python train.py --num_hidden_layers=10 --hidden_size=448 --vocab_size=32000 --qk_norm=false --tie_word_embeddings=true --parallel_block=false --extras=["capped logits"] --init="uniform" --init_std_up=0.0267 --init_std_down=0.00298 --optimizer="soap_variant" --lr_mult_qkv=0.4 --beta2=0.99 --schedule="cos" --doc_mask=false
Each number is 500 + 50 x the weight over the matrix's rms, rounded and kept within 0 to 999. Layers, rows and columns count from 0. Numbers have three digits each.

# layer 4 attention query, 448x448, rms 0.0371, rows 0-63, columns 0-63
515612469482507418446591478559474514480540550533496543531511476545554479545597463571486438509671493469526482509494466501403479436448495494551543542489590487519513484491457536451426607523460525
489577522483471488482522511564557571492517510535403456555553509478459480532521453556474522462553447538548476498419467442475503513474480515585460547510553510514491468460452464479517589504494504
512459463487507539516528501541388431509530465514557488437459467534500570451552521529535545504489484520465508515487471569492413488553458541556510528380484508458493517372507481529510457470463470
480449504509531491502530429471553460461451525446454476497490471516482449477512483521512478563455492440490553521497529439529496534523456504493467566507464497477530527563451443533453493504457485
530527435486536517427535552534462423492491477533501509595557556604501463490614453513470517487513477538545467472466457572469450534478556490497635534484534464461598438483413517436580481464434454
497468462452540499538445486492640455573552511477523445440526463512533571464556571541583491476509444443471507492484493527505409522461455485454492469474461457470499486521550562495464584491560455
437483516468506527545496476534495460513492473470585520534556471494520505480513635469481596451536567454472454535495533488573491444415463571559541452474445487523495535473594547502504491542519493
557487589524484533558511534504443450465459480559468510483489554464445529440534545565500496460466479480453516494441480493451526462547534472455494558437566510462514545477466478452538447486460528
489535484480499524489498483552559439478498530471476394467527544415592556540452571432456525438471417553501460453485500594562481457495378489561498450367463446547464539442499522531571525574448597
547407582565499516553509534484440532516541472514534541465552460432462546460519480496563461525499490481463570416473487485412534506538512512467481416501524506441476434483408450603521481495560531
472496540543460514517557469573466485509481491524534474577467558578468586489530493473511455488501562409530443444498515520522438469538503519511551544545514501590485486458448514537455500554455585
485611439515473437551482594495520405549465548433451550573467504467473530522567505482551437563490443589470499480428534620467514463454533564563494570414540519516538446560467470493452580440450452
491473552456491551500520496465480545465444491581478533552429456540465410478550519516547453569545492461459471439489532474464462517633561552496557535477414572427579429483506413582512528406507516
525562463421485499561465488489558507495524509519488433564458482491458551538510517467483513519485506477430383502435539481426430565620567426476378424426559520515596541442453508507436582534470457
492498480456506515497555496394461575499512476430540512471377524566569514485418497513507513566527363607423460513476548576516482517574440406528554446502464480504567483546467603604400543477581536
491420497539509553555495599401431495504520500558488597474356565493381585484438453525443501451533535511403527383529472478482436547478493545478455489496494508487557498434558549506484499434503404
503521535577594517500498611478430506578537440568456493466474476524486534446530533456510549466450455538478455457473586564517498560430544590407458561488557500475561448505515428491457457452502479
532544530564494576444479507479475495562464499553395505583363465527560484482550414536505449560463570481421476521476481512466534482498502564620415502427469511522546482534496504540481489540470462
582470459484519516569603458531429464504452595444494523529484427555507515521593493497546389496507625488500499471540526410467512535551526505386523485462497600496440515528466542456529448509615538
532536520560508470481539522433503517479494462488528532491536533517436471543569408511580428409393526577477506515540543498425498574504571562401518558529611581532573496515481537535552466409501534
626453451532527547536490497474535402521596596576496491531498616487494541513446508458548533536616460526507490475552478611381514634466460515535501513556626458488548581508472431602415431575459509
400530511480401462471480517411535551513498496547497560501537450555455566532450457438498463469455450430548559548577422543562451436624481520435446475583461446411573541499416465547528395602588583
535415551418460398468371573408518535432534551550511465553610388429414484437539496470507437556414416464609468438482591620448447485552477500516489538441546563486515535514446508449511507420525424
522491437461365441572471454552548487470523438460468514489575528523534405503481521560548482476457494467522520610503352469539586515574446479604526475449418553541465499501500515514597513528473494
505535507546616539379494548468486507567585442534498434521496499567468507520574459464423494470503509463571502634438481392600513529568513468532517492520473517501478556466540462462531391534425477
489362494561562426543490538444585478589517527391538505566498576541518496438511487492478435578467499576515481397572640582479481459537406462487459461540577541501581601611583571502542575500638498
512500482525493482409545449408383475542469480471518461476434605498465510510464513608430533577599552586480483457445611495321457479471497509532428435505477399605526511495467433466362593451549578
623386536570410406484543367543572431531603304539457514510359608513493544399520393546551591407505501622483459497523517557574458551435549507512564545544452492544523454382497582493576574495487451
507407464417504559462447461525488447469511509549656582468514475528439461546446464548488511600493511475566471544544500364437509522489546532549530483584563497462391521457523604577580537591598507
496490511450430489524598488501422486525375446553433627487506457414392607434507527499400570582459427434513475504495464410473576560444453420413531400531564432520459440433505494525463499472544596
545555504422519485448500543489588498398531656420566525542490519404446520437450422468509416449469512579516494456576525532501492509508377444581558565374530547600444523463570480568536381474438632
505482430546545528466491530505506566467559478501532411435508565476540525463468606489428500410474520516463497584510476474580512517494516531613460527531482458515576555443476466515518501417541505
533487522518524466538460514519497480526543512479511435520533529501528499442504552488542469480450483517425560518533519450512471519476531492483509514483463438486542510574487487554460491507513519
479465560469576547555447514471552620517551562477475535526556459487521560456445538473479536471463539494557447491499526457500532531535461519477381497617493437551492549521506445600476465550535476
544449528438507531506442528524480524482495515483468481496548543513505420455450522504486441562484423534548490529529526520528493503582422485501524530511524574456456571465481489503519461495547492
424615499553484460484558563462367505417442566535496583475488477450435541519466384482463494534531404541525411501541526534570531520472501498520505447493517536514340517398464452476444513559492520
617343486491438546542481449566469447549588473504421467506424466540464566449588505485599557522491548529502496567412474477552482499504444486499485543511452443515481452581531481547492457572533541
517473475416520507440475455457440551431513472508487481411478492533495542493536532521534507540478532485489523566473502515551484574514502475482469578424459572542594506485536492558473497423495484
496467446414611458540442528422451542647501460456463660385433503497521396520493499529659478484526532577412537551452485506428489575500433497465448566563496535523520541586535439533502575475518443
432635500566442515473495466471466473470491581422555521526493509520423438550532486478443456521584545474455471524533587537446561499416461503507494513508482469527487511455422536593433492547460496
615436551425490566482474393536519631596488453458453552426550568497489441558483529519478532522422399438502479491452525495511557463596432447413445481498462484456463465526416472595670524470644488
478527419512560471528519486446481556461536427422462552345543471514500532512579428589535546518500631560529517562578462472562516558411476462580389519538463467572470419511589538490449535495536536
509461605481536431506466537503523580483439540558567532463496517427465550480492560558498567564483505469484460509546437411429518459537429461458540523544455553518483577460479562554453478519511522
427474499532553522453484515575474510528505516423488549475602520439461399495485575512405462530490536437473439475523541445478487551528442494522507474471542572532468561485485556456564458524435524
486495508422488432506521501388547446432589561513587346517554544532457475552531502428480543474438430437517541499520512534470504520535478546483498475509508450494549521482405469488500539519492558
517523509403349572436553494530511380387465532455434483459491650544533526483496463501412498497490572409407507532496550525517536570420498561503461492387574493422437508488432539539469483455495578
490528421461407524518508470436536456493489514525527516437474389551542532529503534441508567618563481541495492553450491531457483470575450537500594558551493490556600485479627545454490402478565435
533457521523511442491449474552618612463485529531529574457494519604473509535488466577560510458447442473534527489392494467495498447499527470517445514549411456499464523476564597433494523489432467
607483511504512585555547546458615455506434515425392457492423554501556553546557463377518564515480425442519503510577537540438577468558451537463443466570546501512452515489442386452408496506519485
538449485504540438456394467612486460480518510452577492547607424490541534545527530520443603458511501400558509417476578407503591402510493590503608530472377412475499617536445587544566472558386541
500435481565408526471558539391426408508517501512511573463456509468443569507508519507399510502555480533500512589505564472448511576592503503592474498495522511511458561472549523576480465497460515
481572556492469480525639536476545476452538393459584521356502495525376500474486487561559591507531487534599444444479398401593527433498518463512552541548502493523476518552487550451403466444580589
547320623520637521511521514494557456475485470464414525609535594515538555515436456398576536546485482577490443486460664527428529455414501504544502409544507527434525520480431546463465538569469524
519443547532516603533436599605470411429483469525508533475487560427564622504517484530564521521535539462470440571516530434564445474500459526559497456371408471455416570505566462494522529574451641
486487489441568525474480521482549477587531610439436477536557559466608395602520509527455515507485468490440411549495481563417519503533392517502456463611583551406406412602485558432484576533559496
520595498531556613455526485544534543488487523504585456575528494503480539593488432524518513428425558454504456444433595354500515454469559520371470447423430448399436492554450535456577453446436544
495472460551504621477459411520438575519595547471547496450495545574421462587452535410509547528584494566569478397452547517419527450522535494533530471481420484517476548514467474562453513507482519
487551459509484490480435448567546495550461526413485479478413520502503524481457521508470568523510430441565492462536455438557526397455454473532555516569444478592554533514407524475450525453542613
482538518604489592467488490555545525469579404571500425491447511452559517468587519510592508508421555522535563485529532475599508509596414451524444468506436416537517431497495529474576531466438516
481502518555467478587495377508501454463504506455574576495469501584621474509559433401483530516442492451495624510478464593495482597417508450538534516541495391548424437571538593484506517505581460
667443485475475575558474547497454566424489556513480461581500494430487578499501567446509541501561571419486538492469555476460449418492503596598482405434447504452479422473493487400457436522543418
607510488568414492473486518525491516551457357537483578520384550538450573554458495579442529407463483488496538525471530514471526496498446434448517655510534572526420614553434465582535447400477506
495498517501397460576426483496532504536521600416575528516401509481582594481523485579535553631609517482586400472399491573488575434517546423491472583544471544489501506575565526448450545593535466
570495589465527448473477464354555498421452481598508587496515502429528533530455439502473510570485551504464527523610466426460555546505532528611431517534440445506512555513501518704465529492438540
# layer 4 attention key, 448x448, rms 0.0378, rows 0-63, columns 0-63
473531534465505574500507529510512491465480464442529533477556501499529564469520490582510476522457446451498476536550443434479427518478535460504481407499498522519520523507514488503575449459596401
573432469552408559476595556450529520462513523424488452503468488544555441571431574417577451452513509478550479655422503586465541530458495468456490438461508522479486513470495418479518491493513430
431459498545418536499549543574529518530494427493517429563494400560486453552528514529475517478457480491535457538541459475504534560479525523505514547509499446517503479501531536589486569562472489
557430537578452526500478590500533504504495461526463448535474482502504540492505529472537519476505469608458595492481451462491522500524449449535502540481505504554464514448509552440491493578499460
508456473546446556473509474564504565514501425491507430507522450506507385420505563504587458447566457441522442606454542525424505482539465495411426521498413472563485504468524527510540550512556548
512507535541502382398538496502490494631452526423502559496484432481458504509407477521477494404563404552460450407498521598453483482523458578478577485542473513389504532536420500541433581502459517
498614476462574566526511536481534492571461521529433468465449484502468488474519535547453569483511486525501501558502487417551508499506439496487379475517419588481517435408514512418551534516540496
342419476492409509489535494524504461565529553528460509553478440508443492517491481503528528554477534550483381541517446478542481454580573498558519521470461509488507449516471475512544477539468529
469505528593501501548455568468490524556473531487482535526492497492514513486484424521525446466489516484550466452419475589606524531613570457478520582462495477501528444547503487513465395468500584
528468405449459448453373508447570527494470527422376476542523500552621508445475537553450462454429585476532428517454493537601574548522520517385470511574484568467482441570459438441478575527516514
534464539582377546529416446454439598420572535511542504567468496456560526474470451497621492618491547443530530543501584486593464627493449464481404523474519424504515540406506495444470476549472459
454533533524424533488503415588456508540472430444583512437451507574490537536484491491493483472466523490533486497485545515518482456540449622512443453518519479479494538544545434658500499550449566
606465577494565561538494566413568550463486505478457477553488556538513533517461574390395548518535451491460499501508447646514526569516461541538542396444531551549416432568469498487517585451452567
468523514403555416483485424429531582514492491542471546546420436531451500419575498502504445459519510454499461567510469665445512454390516475469622533500464456479443458485456533434523516521507551
425477499484506510521571436483532517452447497490405511574423516511504440512502523446549504550598490460505555503493516586458465527517528453481563441481552428506563508454445411446533576503497439
441595527487511570500533552569541548471424443512504527580488492432516601480413529456491478506548500467410563448478522459521478369444613476443455495474466538396440559478525527454515505573476497
517507533477557454516505473425366485385545691529518537587507628506485502473418503550557518521521573574493509511538471462523494538510498471498620468486598419559604462440589476524522481476423529
455484457526539533508558514572473449469420534367473460396517541582600516547447528546449502528484521371458482501571389505582453560431512502423576455489550571495530539463409515475446497414596476
493486607448527538621539455443478517439484545557462507478443422594414521453497485394499528549453582445582506478577523512505545458437561567453540612485467587556519550526465512593571504505446578
504524485483454504485480424553496530509451419507651461512503486430505466550503401518518522486470490573492562476470526529495481419539608597445464482506483483592598486502589462523513474545564507
518466530464501449475461415461465580522477569468546530556579546528495573503547555512452513497540476451563501543516461483536476451473594551544465459536548287470531473513438468610459433479397493
405513493510594587406522483531535437429468532494531409566520500507533518501390407587442484521537484419456575621520485475501525504500458499396498461529446501478603529585468485502510455443570500
560545457488407484465514477472509589521479477579555583440541577500525465472464478334524482443457415460491442620535583599494458417527543486496537522420476517483536530480483486573435425523616369
494457460449514464521542463482593507494490474572555564541503428497499530530491508482454431533577449538444559428576445483515491439517514504491453548427503490487545489506494514485601463476539562
604463512488476531628448490451528564546456468498528505397565498483523509470600583530477537594490527456485486459516440422555415301533574525559435491413521519485589434442609481518457515401591525
491465544557504491497571529520497426529454459460489394413433526522471523469469396476453462370581507542597465485537579590433486572560472446420596436432581486510479453485363450394492462572507529
471510604416497526457448532445540531488473534477480451369499484396469398545520447516511433485494536463482489432495533418463416462565514539508569559464573537560420408561462491491456657430519487
439386516362467451503479507509505455654500479494461492531459531503468461557556514457540517477537483602401411447584547546528590416510423562447449578525404474512601500488517524525541551558490462
513539532479544514502509550425454540495547592471455475513665349513467607432502502435376547563606422567522551536480444468536484530480483476448505433416568530493427591417467530542479489481535496
590402598523437512503586453436586458487500523465523532556552442499578593467548606498465527472496474513551556419464469418474395483488401518606524529570507469412446488481516509504550531486396479
476488640416452493461503555498541538444550566553523526515469434501437414461578472514542473556456450407465426482553493530450561571503534427517533525551553460512531461539484542560485517392466543
572433503509475519372424506445490428560579445526531459449518462625531535549529567523523526566518454508468512484528562394460527510577540568535362499533421465420522418422523454460552620487456394
406507527511477562409505501493482521476507554491478544549474473518511531533548470480502501559521524446507429494576545489493537497583437456587495561454469520559453518536467600600431504527528608
442462519549587523511512457522471469519506477511500468497449486526453467528506492593430546469480482581418539452536522412547505521539505497611502471501520444599515582600468508547517511520435470
502596505520498509490548464485484565587430543451523439517462456504500484539570529478421481536505556518524606462478433636503475529543523499519591519451597546465536575477530532502478545523484574
503434540479461530458475538535522487473500422542517528476472479524513504447514578553568492570450454502483570525512405529441466468451511502501391505417447451463542465452510465483547496510557451
480615491405486447496536509549541431577477476535455517548410459574468440533520455570509488441492487507512515454546509505493524581427519504556607482488570502521538535482439519496483558428423484
553442480517420542553555498506498505495489581554546459469468485448403510544452510366484435509525575532560539583481451542505567480521500545396593554531537565477506475434494472527478473531535629
461434581523501584452471484526444463527514525466469525507480482496498537597471498544507479441413583507514487466523540490509441530517506487499466506589525483520540534551573499488456501590591493
496460511431572605536420478499525467414472474479516579441569570521453435470515459525511535598449553543418433421503453572431562458466556574505475506470474473559494479559436465515500551456570477
425555535451561476427446554545527507608503567495482452472564486556522464431497491544436535488476508521515543502501470484445503406410535485572560494492496537464486501515593600549514476447545363
497486523533479617611474464478486494528491503463586541461506404533476456417472450477519548453487489468437564478508584513615462446584497493437444458490514542507548579474569531414483561470504474
547501428424464387447513494579501478450584532577473553518484455502524558552470555492415432466519605439553462523494495459532546454582527452501449514506510540504447488505505463563493574418495574
513503563550416451607532501527502472503466457576531478438506505493441492397535589418477477518528466612422506439454409521449491474472544452578436383547525530513528448479486590515485491408538532
471527498517445413549528482502478541563404458551492490437499460420436552441520514552437523463494482539497470471458495508590549502505543531482510433495478530479483424569491446512550692527582541
547412539444435614553477546476511492463563508524513490494483526452546451392475561501576595541551507450457506444602509487531554440390517540460496484449497442479504439470638459391493384476497465
528559435473527474485530576392452441462623500554478466439372491484498361567374446504437421495426595541481463464648506589429481580547495507574478517454431467483464434521448418519526557529536457
549611498522526508397490527552442537507549545484487555516552573670517475500547583414505518486478522524396490473506457519484504404540500458524581489509393538600534511507546537558525514490528522
515536442521529506562506499583420580470427518550395485507518524526529563440484507472487421509447580426544486524599539497389507512529509503557593535537452514527448491377415508508458438537440426
458526501510597488361518506449578510600565478616479433507548467412408428394591503641416558448442460475486535548515412475591437503439585483577530558573424460420457553422403546534495553525470486
458598485474472463498541357421509469513529515455420484472407415579491567535524539518383537581509415599460516491568494508506484466531534461483501575503471455414507572422512501464442534576552508
399552420529508481507555505475528485448494530463618547459471526355594567442536449497582469460471484554545547455492471541525470427474397523433486605470485528510480521480539488506418440559530400
527451486498513487464508542436580541462485555527476419520548552399439523512527560653552463435493580555512470516415638473455446445494569460457522525516505528529533520445503466437439519577655454
441479530517531431513534473490469501596555528469590561572543452511500582449390521533547400505547432483529637471535443540512565449503446553552561506381504537442477521467506463530548427412444509
523476558560474488407543389475436530539518437560567489502518537572578633487526505553514396477333531548492469485426549535421473568461487538479453589492444483485410514491486427610467451510508482
416537426660519531547451543554549515512379407501537580499513443395538509531458521404463542502494495608458540396486480517523548410476427469487533497497520448511356491437588551496504457496398508
530538545554560549498542452621450532561477563549439458586500501487418433410452523508382606600578582517514427486542606470393457480511488505464577396586554460490354490478552356518371560504446506
573629529534552383535432595531530506555500484557442535592529555499389546507461486459516531547531455426607612402611502386535554512518484577485461444522466513482457514585499412450398609544504540
438432473520489475517596531567536554503492559476566488529443537616431444477530567562496421484487462494543510463524509480577483399507487493541635464552533478455441450507422497618489475443530430
613512512517635457455525447535582434546550565459530454450399657543502480534505464538555494498555542483643549462401597464535583573498472474491525532473476520574463525539441525536565378532444502
520525542383444462492441370510458512485457499527524433543470561480535508374515547496476471461428470492458507517468530471487398378452562557413476538476495508461462496545542515476439515497465545
519572488552492616400558512433470609507491561540560442526508474544451567445535564449560557501473428438466467486491511523552396469492500562623545556442453466654481541550521514408466532511511482
503461525608493534506421603385512566454545414484475496508390485544452460555418593431536442534486466441507467509399542610446360601494526453458466487476499454473534558531549483406533578540492434
489492505464529471521488493411528408507511436454446559478481436545427535447475415529434606552509520461509446514526444568597432522524566619504486405443506390537540479393438497471581479461529446
# layer 4 attention value, 448x448, rms 0.0338, rows 0-42, columns 0-63
499532427489591523513512528504490509466510375574469530542492529505434483530485485501570459423421417511459476447582605484536525486496522440441472480454569513527489401432517585568561422492511546
403445432559417605566431468446447492562566459514461580487452482543516437563507465491509547506468594530502472510440472553571500559529527524462536450460455422574459530535460519422531574486563524
427463507498468571543448609529556589450493472577511405510482553467492512470511459571434407548479543540478453467445535438528514577474493469460469552523514445463460482430472484525576533505497471
526538558474463461490495468478467487442521478399548518596487499543506455432506552499454522506476446559495570477540554491419414563431505520473502501513570556549479494544482476496425487511489516
499473443456589501428485497531528456421505553469477445406547389462533543503459629509599598502565441480584493442528578550544418497564424501477519555524506513534543480545563458453453585515469546
503434404495520488513510459524490506496511494574455542502449495477557406461469479433532486475543452434508452458480536493456486465468445504504483500444473484527608572535489412493450540565467502
546542476473535480418575487483500489559490500421498577519629454443527504568535494529470531526491535516499510494516594554511444556491505549498523494501376555476464519509537501501509532564537587
474506468520525501519490484478498551502468492503492606543485459532490425482484483427474473507498413447495507536422539478513548554545589512478465541465424528442419468524512441512516457532536493
458454485458491542561574456520489490512450485520547482477483460593478519507508490460534574446541524479550412493510478498581492535559480434454477456478405548493549430451475542397530610511502494
516497539485487530535554537462461474446449520548522528517501543461511537569532491484471411525526426479563476540480470465457517518526483522564436524496487482525462459557502509559532490494459392
544509497579490431546473451475538556561593495450495509398471531468498411408466546492472434384558507530520484562417442552482531441515569483505468505501462591449565536562526503487476418428515482
439497493529577457565422553417495553509539490573488513514474521475546445424498488517493504525534518501535472538454531520478491433545517470563484536518549524557508484470448436415512451511526570
533472475532476542519438507548537499509392443421505530524521547549450527514432480500451442559535544463498530529569493478518542589522522527529476509433525474501461512499467533470462524541464456
400476433506439508548457468481565396484520504433490403460480458483557499542512444503581492539511452598536531470526528429473525448441527480542391528459539559542501539541540511496448521508471536
444464379458612464493502508460517380510511525536505472494433471486501426450469493459520507507490478505492496454506485630485553508475532557610568402460592570469442544647449449520398537536471485
522475497520578524529552522421524514489591450518429478365451446468598554514511489489629451565515435537460431487447475572510502518535461472483452486575492521601447503502432510477507467561548417
508557455487452422509521537517418513422539484430503546530546510514435512453535583424525496384459511492542484415466488343519443457577506603483469530486608488450473516509485456372550553432530452
572468565542448569503491461545472515531528449543495497454460524512501553508513537518562491468589525583484448490521533499518503478523458533531444489507422498459463463460559570581490511459497442
521537493503545470473539533600551532511517478502513471535473510582505514482523510476497503408572507560483466486521443467568588491561580456515526463538567584429513472437474510449489529462508466
437521499506466459470530455484517580469524565538537560453513413476542527563587528464481508583498468502467462528552476557492541460486516527608485440505507502563569551549521533550540455548453581
538411468499458473521481523479557487506426568485457580469425374420519525545477439485516484442532535478468493459541479477501496496462453540451467470489491497511518546490479397474513544461525464
552463570518492511441563549510478435529449456463481440473536537496463567464519508595484517522519430528501459499504518473513558584501416500485502568488452563507558488425467581473487403554544452
539564508411495565464439504454534518576452405507477445458485613585548508506570508461558568422503403408507473474458499502532501473571503515532442505484482453436519495509440520453517575450480433
483531458486513478470450569501501520488491516502502497574439451539441513570485443399506500486475451467499530519552533526509499494514521595480538507468522511578445532481477522431447493464451505
479490523460487466506513425424474447551498458457472493470494449490415465531481435440512419384505578481435561421428469533547517532504561463473443467509492469522555478494494567561507513486541472
460451488483607439503517553462579470456416496541486392488526475460471583494514400566465483544492440613571476569538493563484512579464476626454463604517519569454517561567469487476434531559550611
432559520407537503521457546473521528444499528525584411501511479531590444528574403532471479399547431476451548500560588457418511552469525520472496459511437536501474470549501445510470496462451437
476476499478569480438634438508447441481445412420495491526586463563476517530536454475513472509482464537484506494462485453439527460518465436542499510462514531540530467476528493462509517538557515
418498372519479507465479502497479541542443527533588488491500497486558601477492485528510483466444566463544465504425520479543515520504464510505507524486581447475427490449500522529510449566479520
568515460503613534491437541505478527465518451547396466497485478475518495468513549517431518482494542536506437541533523450530417584543513471470511556490535508511475442529494474537569580482524435
544521527461609492502584472464497555551541570522556486464552522580463500507569480486526486575521467505480559467553483526575517522501544499458492518522554495478483489443437604562445455591512513
518466551482541457491475548461505498492491589488536483479561617488583483516451470449505492566454508516439473543446505456478489563576530550475515444566510437528446557574489492581499527509584480
558516507492587499472504458471464534496489501441456559484415435518535553545409533524430443474506418462497442478550537534470356479548542517558484486464381428500419578402454420537533459519494519
417512517508458411485472521520494473510512507500506426600510496492445563564513447561529556497548490486417545501482557464501505511529519493470461490471491513493526492498478585523463488534499547
535439503464526508538437487486570464538522629550420472530490466533496519497497504485582481481458424490493430544561521455534472444497462525538536452505549459470539482517472543480511508492434497
622495487572507506456470447471519428513479431425554445514474537485513518410438572458442500486471499607526473502510506569503460585511572523499505462434492553488514476516502435462492450524509467
494481533498476548524440516447424580477502540462412483488547546541550536479516535489436521515464482488497452433422448448529476416472537461442498495469508505541582501538480501525477479437508584
502498546497447455535552593502468556404512457488511483525568484548487511552399500532510423477463484443511494529461512560598535491554582448419526457477556527405559471469448431562535497469541481
460512462542431490504477528556495563569480500414475483532500485484559573475530502502412522508421532449569480494514546474541468525470558459550545415499491506425530546480471430470550496437532517
493503481456606504589462475424610501408535528505536476402522459554541510518433522565469432534517448501515496556475490469476517512564449508566461457503465524442455553551429464482465487421489454
483508518549574534426551582570436499519509447452554470449513524463447573470491426553565454455515391516605480520568512411520509508491434494554469455474475444444472506524522552521528499484530501
485523519514517503523554429395505429450554488511485543494482508425483502420442543479479471452538468481444412531483503476544522479536528440506492474506491421542476559531425482473486555546595494
458448580495380451440491476603482553475573476447489495506449571456432489464463513491457522498568487493522540510515510461513532467473488535520467411509506442533552511583526499499517528474447465
# layer 4 attention output (transposed), 448x448, rms 0.0698, rows 0-42, columns 0-63
574416544539469513413494486517387514479452546362450637493402531521547563532526487492580488427542446427529475558452451506460458473480466476506532483514376513464509535555468563548475554488524481
565528533423562431486505523499462499597500507489467557509539549407500506542537555500561525527527508561490515509527515588476468443492464474557586467435520467477541586506575546388521512468502457
442487402524518577514515384516494526485560438467434500446459508455488490574460467489534568506433516487518472560434586492430450486464488440446490456537537503554501461536570529449522542536521520
536511448487448417506554504640606532549372497624532426507528488407491434596520490467498447562530532480527414650469481468596517455587486518528481603458469366478519508455520501458446484487521538
537607560518510520604421440370492466608455537604488460442463462478556470483478471439511520545485452488550508513502474454480645614467476539517371477484485540564512491516480508473469463488526436
519531557466490476441433554401501420474477548518528574528539563512409503458568494517498527506496458538536504538572454490459521548502437509531472465583584488554529452510569583501527415426494478
455452479478515542485480536413428439437539526477451501544543487560490547511537425506489538469455457449516473522471460447493489469522417489556613528550601535522520422492509545567515466520496440
525430525370428563511389475467605533516444544563502404503525579552442492507480555499604490504541603483532569475523540542552440455545534550524462425468495512465546463452410546504511487468480563
436492485504445450512511592480506492500555504510554509501431548437523543505580451517487515581453513470492541546478523530437574507447510518532490510497539442458521498487465539560546484540553465
543500474494574442388501505576494514503638503465429409466535487553466522436542476514476526495541486431500450473522538481495448543488487552444442425582396482435493403467539459462494514454487508
489492503448531454476552452513435543400400544469548482561553496604493478437475436564599586441523487492484532586510478557497574464546487478518533515479451514506563579490432489586537523520472490
579462534478504532462540445475493452541512511497498574464524531517488513602472516475537520476428483379483548479504499553436539502530429497457481597540421546480490578514460524569520574504564482
521542543527483473490493469443461451610614514565554537473568518486590511472458553546519480471539494509493555514422454557526492496527432434458456407554453462477575491491448495430488576473516535
561456550512538445473519454470586457447490542530449524522492468421418581420423569547437500490526494510480577570371559604457495548542441480468473450553445466445504553514468485512573535468487476
529563442390535397560492496485547449463522611497420516618543527437443606484469511560548421494553483515619589408508515552523517540498471539499423486524378562588506527466500557579600535465491599
485562530508516493538522439517526510542548558495542541577483489363493528564424513460448588558532510513556442448469445553428488478534447504500472601494530492524575502404505444493547573465532424
539529564532509559478551524568520509564428517458502464570537400443439495497587658586567464430499543502486548490538481459493546471499565380517533498468435506494525573385462594569490525514535559
475531493531488486553491454525491572535413467436519487516404475521556448529537451514464506403506447484597531428457447438491507499458510503501512467569520443465487511476553481496539477494399477
558540432480531530498429481469581505521537603521522534525489557478480554512493535596599484475474473546489502471427496498491441522541478563491522473477463453519665508502523482523566537564535563
656490422477592482590509474534450492590461517482511450476636565502575408455472540535438514508544487564474460480462567466558545450542532544442494517555496526491467491523509525501519573434564522
516579485468584597505526503551588476538425441510463463523447569602528545504478421490550546481513487446403503536539513521496538526496539428562450469416499604483457361515530490495520502477497444
556523507488470446531442474436545454482475539556500450522469495554509455452534488523549470471558512491474434489567437537581497514463524462554430558526480493530537418507445548540565581450512488
437533513604422543515528514478539506461617515497508559491563457478462502528456500419521472638588554507584517477488504437406584509529480453492622456462496586463496472485498489452506482564465434
465492412508497516432489481447501436529433469515469390550535487478560490582401491492538530461394514479451523513458485579512481502424482498522434535527529563471438437484539490539499487612551479
450497535472544535433473556589558585541490475484550493469512474450460582410581517538506501517477524470473446520442527387445475425485504461537496546586419531533507485559504476421429515498484527
539476516474547440480439441456463564504575485494492511478463493488444556489472499439406405513488604527453572446533468461508489464397611398564480454509515447573549536502472447613562468560622498
507512523557466430522461441524485512449535517534490578545475486461478589579488495426585457436519446508515505415460552531570514452568564568513463538459489510449532527638549556513530533512518534
507433439456389525558457463454485529474478521464549569429583560442515518497508513558487490419491535515556473433531492499525509543451514555470461522517523497440509513517460446439510529486469462
542543470492469505440540520461511551516442488487492541513492552481507575457417588454478550504509529525537500460585523501557505409576363465553481474470510517591478478518511542560454515496436461
529530650476493510493638548451540518443584521497454471392493543484539569535503470447582468500488473481514572511460463578560451551504423501486540546526462481523504540538473552493578439468545510
586497510500409439544475528569497522501567526470448666495516513431566495450359577441425422499401563470503455575614467519442490485556518478598603497518446522570520452526495385479526509471483478
497495543473592445467521528524540529526581470484467524580492450534487472449607517515509515472500525463486466427556442464563561510447453488571578423530473453429510411445531596502545518465426483
471447565583468539557574487554524416447505465555553493487493484528544567482533499409509563504464566545518503520562510512497584442493478481535473506522600517414499456531497516520534534466477532
609473422425564527537489545520422534546563524574452448513501497471567427460527495588498491500367469425506529394429429521543511522555496578464495601551409467502446451511517522441446542518468496
453439553473496533522492442549449493534552380545491474518450585524470542527533539476462510492491590486427543452450456398453551528544497577448573432509461515492450523505477502517461492521505480
518529548464601469587445499421485494444478590529395534530565506541476497506521431507522513570532532375477449517559523527513563423451522531577510527495492562543415508525458564583525370491478537
463551612621513511447526466560539522524542514505599476523476532435501445567596479465543505456473455446532537491565602577549545447503534397397451475441536374505441482414496515508446518563398457
534503417466567457519483459622554412596459486504442514489431460505411515538464527497493559537461412527490553489519519461478480410423401449561451486500412602509443524550509538566508518474484489
502414525523442524505498477462543492401490537540501412533552511563485486489519522505450478473519580459370449454525531583516534400548421571427479477459531437455503477503448502461498581444496444
482431469530482380435481561606503515466486459489450433576455460458486417475518521606451528543475476551565515479564531449575516498605529506503530465466518547501442501345447500547537577491556472
555513522444481488507568425563498431463551533485426517580412595534489387511578529574448563559494396566417471501463507444485574435562500455513518496524503503432386469469510542450482586562444515
523494438510581465506512534529533538468499561430534527436553550471505507555490446489585512544454496588503527448522524515456444500408443516524507558463477509396475464432444541622410518489499527
509577421518548589507511480422519501489552567534601473487479492512456449475505507592560497458422509454477456414484467405492550456517523449458479584535453466490479524494474475436549461531466476